Weights of a small GPT-style language model, trained from scratch on English Wikipedia.
Size: 8 layers, width 64, 2 heads of 32, MLP 192 GELU, vocabulary 2617, 0.534M parameters.
Architecture: LayerNorm before each block, no biases in attention or MLP.
Training: a variant of Muon for these matrices, 5986 steps.
Each number is 128 + 24 x the weight over its row's rms, rounded and kept within 0 to 255. Layers, rows and columns count from 0. Numbers have three digits each. The size before them is the row's rms in percent of the matrix's.

# layer 5 MLP down, 64x192, rms 0.0883, rows 0-63, columns 144-191
098:118171127146125104170166133164129130134161099139125144102137118125149135125114120135144094105102159124078103113125142092143135095098148147147135
098:141114107104132139137106088152123114106091159145116135065118131085112084108137148159121114124084102121108148134133152129091124136106101168129136
097:094131151129130108135157164148127112164138139110068087132177114149153103133159163127177094136113116136091111106159117129147140117126110144151114
091:117126137146123124141114100150135139144125118135133124175140112115144184156096087098161099125156082138124100121141158127152093153138133146137138
095:096133128147128124124108153151156164090070136148126120120115114089142163120158115142162140167116120135115091122113129094139141111136101099170155
093:122090142188163094149062127124138120123151132148164105141142122103127105110101113128147085146121142112126109126099157125099148157129127115141085
093:113132087113099158107151103120189131155132160125126148060105140139175147135082147142109156156106163111096122121134143128116141144127126137126148
089:114136126159182117147162095158120160149130130119137106124180154149156131106150168142164190136162135125141123091147097169135113119147131141140113
087:131116082109111141134100100090124136117127149046096100122106135153129103139124130144158093117105138178104155103141091138101130167141078100133139
102:137135108175136123111152130077105085109132136140180160148156158119149154133127136126108152124124162139122153135158133164126154127135095119130154
098:139130123128171104119108126146138139122105123148140130135128136115136185147128080097117121128111135135131114120129112101121092130136133133149083
099:144128107161129133155123163155121126114134165064132136186120144140131127128088145126144102136135049121147172107148123147099143137121150162158159
091:182134145158134155126131091146084093154076113075095112121166130109121095148148130169116151115140123157136176146126129090117163119110150107153136
096:142116128092059122156123124062141144092127119144091161135115106129134123112112132141124088108126129155147152124130152115120121109150131134128153
108:120141162094122130160090151110126131111141127095134144065086098125139104119132134093127154139152139107118094118141120101164097089130140115090119
100:115140174144187077152161160137128135101133132176113125121127154162128122123177114127141124118100131124114146128115124145150131073155123125096095
097:132169126122105093133140114131113116100131158130169115134116087121119097135128104144128155114134099115150116096125106134148131155130106073146149
101:142121112145166124087149119132132150099081090148130112173152126125120087159113096142152123122136144166163166128112111091124147114148140052172168
096:093132105091115142123137152164140142145115140109182151120107145064108124118128117119158154121165113150151114170130093118109114142135120123074189
102:124116125132156136153141099091155137166113128132156118083112120170132147135172135106107136152139128101159093104164137125161113144119136125067162
086:106150098091069136115102105129112135109126149159117071114109159121103122128147148119117101175115148141097120136139161169137122117149098155109167
094:149114118144114149134165155096113154101133113151119156129130100131125117116117135152130165134126117128132121149132135099112110152152077115126097
103:110136159051096114142101142128111091137171129107087162113089139105122150106117116112116145100108153149088128157099113129123147141168133151144120
091:141105143155112125165105170147128159138095143115092151087170147154126122159097143101133123127112145131125177117124142148107157095152145178117110
092:143113149140129133138125130106149093133124110086067109122140103129147142123140144097144134154138108091122117126134143127105125098087137131136094
083:144144140157122108100148113135146148162080129158108122157185084149120123112137100135151154053127151126134099107132159119105121121090168126127140
110:163092090144124133122076081110146091166130112142114109143129131090130090163100125115116119129102115114162129161118142107097151144100109125106141
101:158141130111155164100166142123122107152175152172128107125091143109125155142158150102089176125170116110110139134133151149111118145154167096118109
099:131102139177093093076125166129118131114088139133101138088158139146150145104120109124151067137135126129108127137139109092169122130131125133115141
102:146134120129135155144184082083106185127101123142179159121103104119142140111095117148138112137124142111157129120147094121150127106123122122160146
094:081106138091141149137110153159137114107085113068118134120115136136121132116136111138112121111163112135176149141124119147141140123139170124114103
100:149080100165120169159108107131137101140163139149116135142136105141109071142150122143084143088118128147170100144126134128113145127119086116128157
098:160137106061127129120094136110097154148149102142117108134155146108092133114108089106135161125129190102117119161133139115132140151150128140084101
134:106134129095187117123110134120106112115150123103148109114102113103128112127156162102100144115096123124110129116107134132131144165175158112114177
086:148145117108129125112090119129108125124120128171170146119142124139115158116133113169129165131149128112128146118102122154140144125075124124103134
114:124155130118130106088128073161088100179162131113146105174117111107158120117112130096131092105140091124121128178109105133139129104080158078133090
095:150100154160151092086134119141158127142142163093143137182181132153091104089119122174164135169115099069128119095124115130124119141118113172119103
099:150115104167181113137087125113171135090111119136168170143192139155171104138113117142128138163124130138126116155118142109084147121147095090113143
102:112124126122096136154142172114132148156152109123074117107144138069108132161164087100084124115123107126138113083140178119102145148104136177134121
096:109134085133151116069130140106138187107127129146108139140125124150154161139114130163079171153132105126120124145093133130149075084138101090162153
105:123128080106138118139122124138139133132092165163164149105129164133134163128091149148107122154140128125109149116163113119151112133133102175101076
106:111119079128131134129126122136145133125155127145131097141123116153133079104147134130150149147133109125118137088117094137142134132167135150098146
100:134143108137125135097081136171087138109131099149134118167173146126137137134138109153157108138126166112123139174092106126100135138127176144117094
096:132140156118102124118111104159149129089109100105107104142140103121126162096131146139139126136119160141158084115160131110155115128186120114180178
100:154164140112158098135098155118135154135086154105121194109117144183137140165098159130106163127106083130114115101116130149153120110108091133093168
103:139149164136119145179101177126115110136144082133109144107104111148103141112098191117166094109125123156125141093125112160126153140168154087143134
089:136114117145113136150140098111121126118143153147138158127142096131150139135061107141102102109140203135127143167122135135118181155095147119097144
100:122114142119143130133163127166169152069114113147103077123118115118170120118171130115110088111159140154157121155111134097164111133163127114129073
093:146084151150167111130155112113116115156107148165101115142130118115129135143086151139146127087073171103134097126102111157118155100121116104171083
097:149123127106111127129110145119119125148111131082094105153139146144122163136167190129161098156141099135109127123114137116117105131089110160095102
101:146157184154129149151089140119093109102158117082167136151129113108122121106098137129124153117117146145123139141117117119079137133149100162098058
112:139137117079119168137095192130147151130149122122157083129084154156147129131129110122118136115135103126152107144137126130136117140143175095115082
088:136164130158127152104143139123100122155114130127149140158126129137101138109124130140119111154135075105140132137133114108191096134081117120089134
104:087132143131125102131140157105184158109171109120127131114092105150120136087146121154083144157098100109114159098113083098155101100129153140144120
112:132123128120107135110167151162112113156125153095146159130130163102148155127142110117122106135138127109131162156132143117113138163144137175149131
113:098099104120075179105130121115142097161133127124121163131137114146111132139129109110138096113160086138149130125139155159110153147114132083167128
090:134127152119140107149147123093108083107108089167121114115144106144113168114102097127144120154131150125149141163141108147147071127090139160145107
113:106183168138136137130126099133122155090123121123112086130098140145099072090146126165144148127147114154151147068152124140115124104110120113134127
126:127117128129106117079148116109093114108140124136125129152057136120141179157148121097099165106104135093123128135098099146151111126139152129138123
095:150088130116130137132123105155149111165136137102135124159132140137150093162140111127108154156164156177141100160152133153102119123083116128151141
131:107125165148076126111191128150107101098162088129099117119130123129067137159148144097107135078122141148110128120111148150134137137079135158150153
094:133107139110123147154144115117125126140130121163151181075145157129104115132131105123115100152139129124122112154150166143142137121133079101142088
097:068137103141133131124174126111149135139179192148140089161130144137112087129125141145132124124150171122106137148130132132095109130118165183135165
091:091156153099103125135139126131134133143122107117168146103086139128124090138143149099140108120124151137135132118140148113162126112127139108150145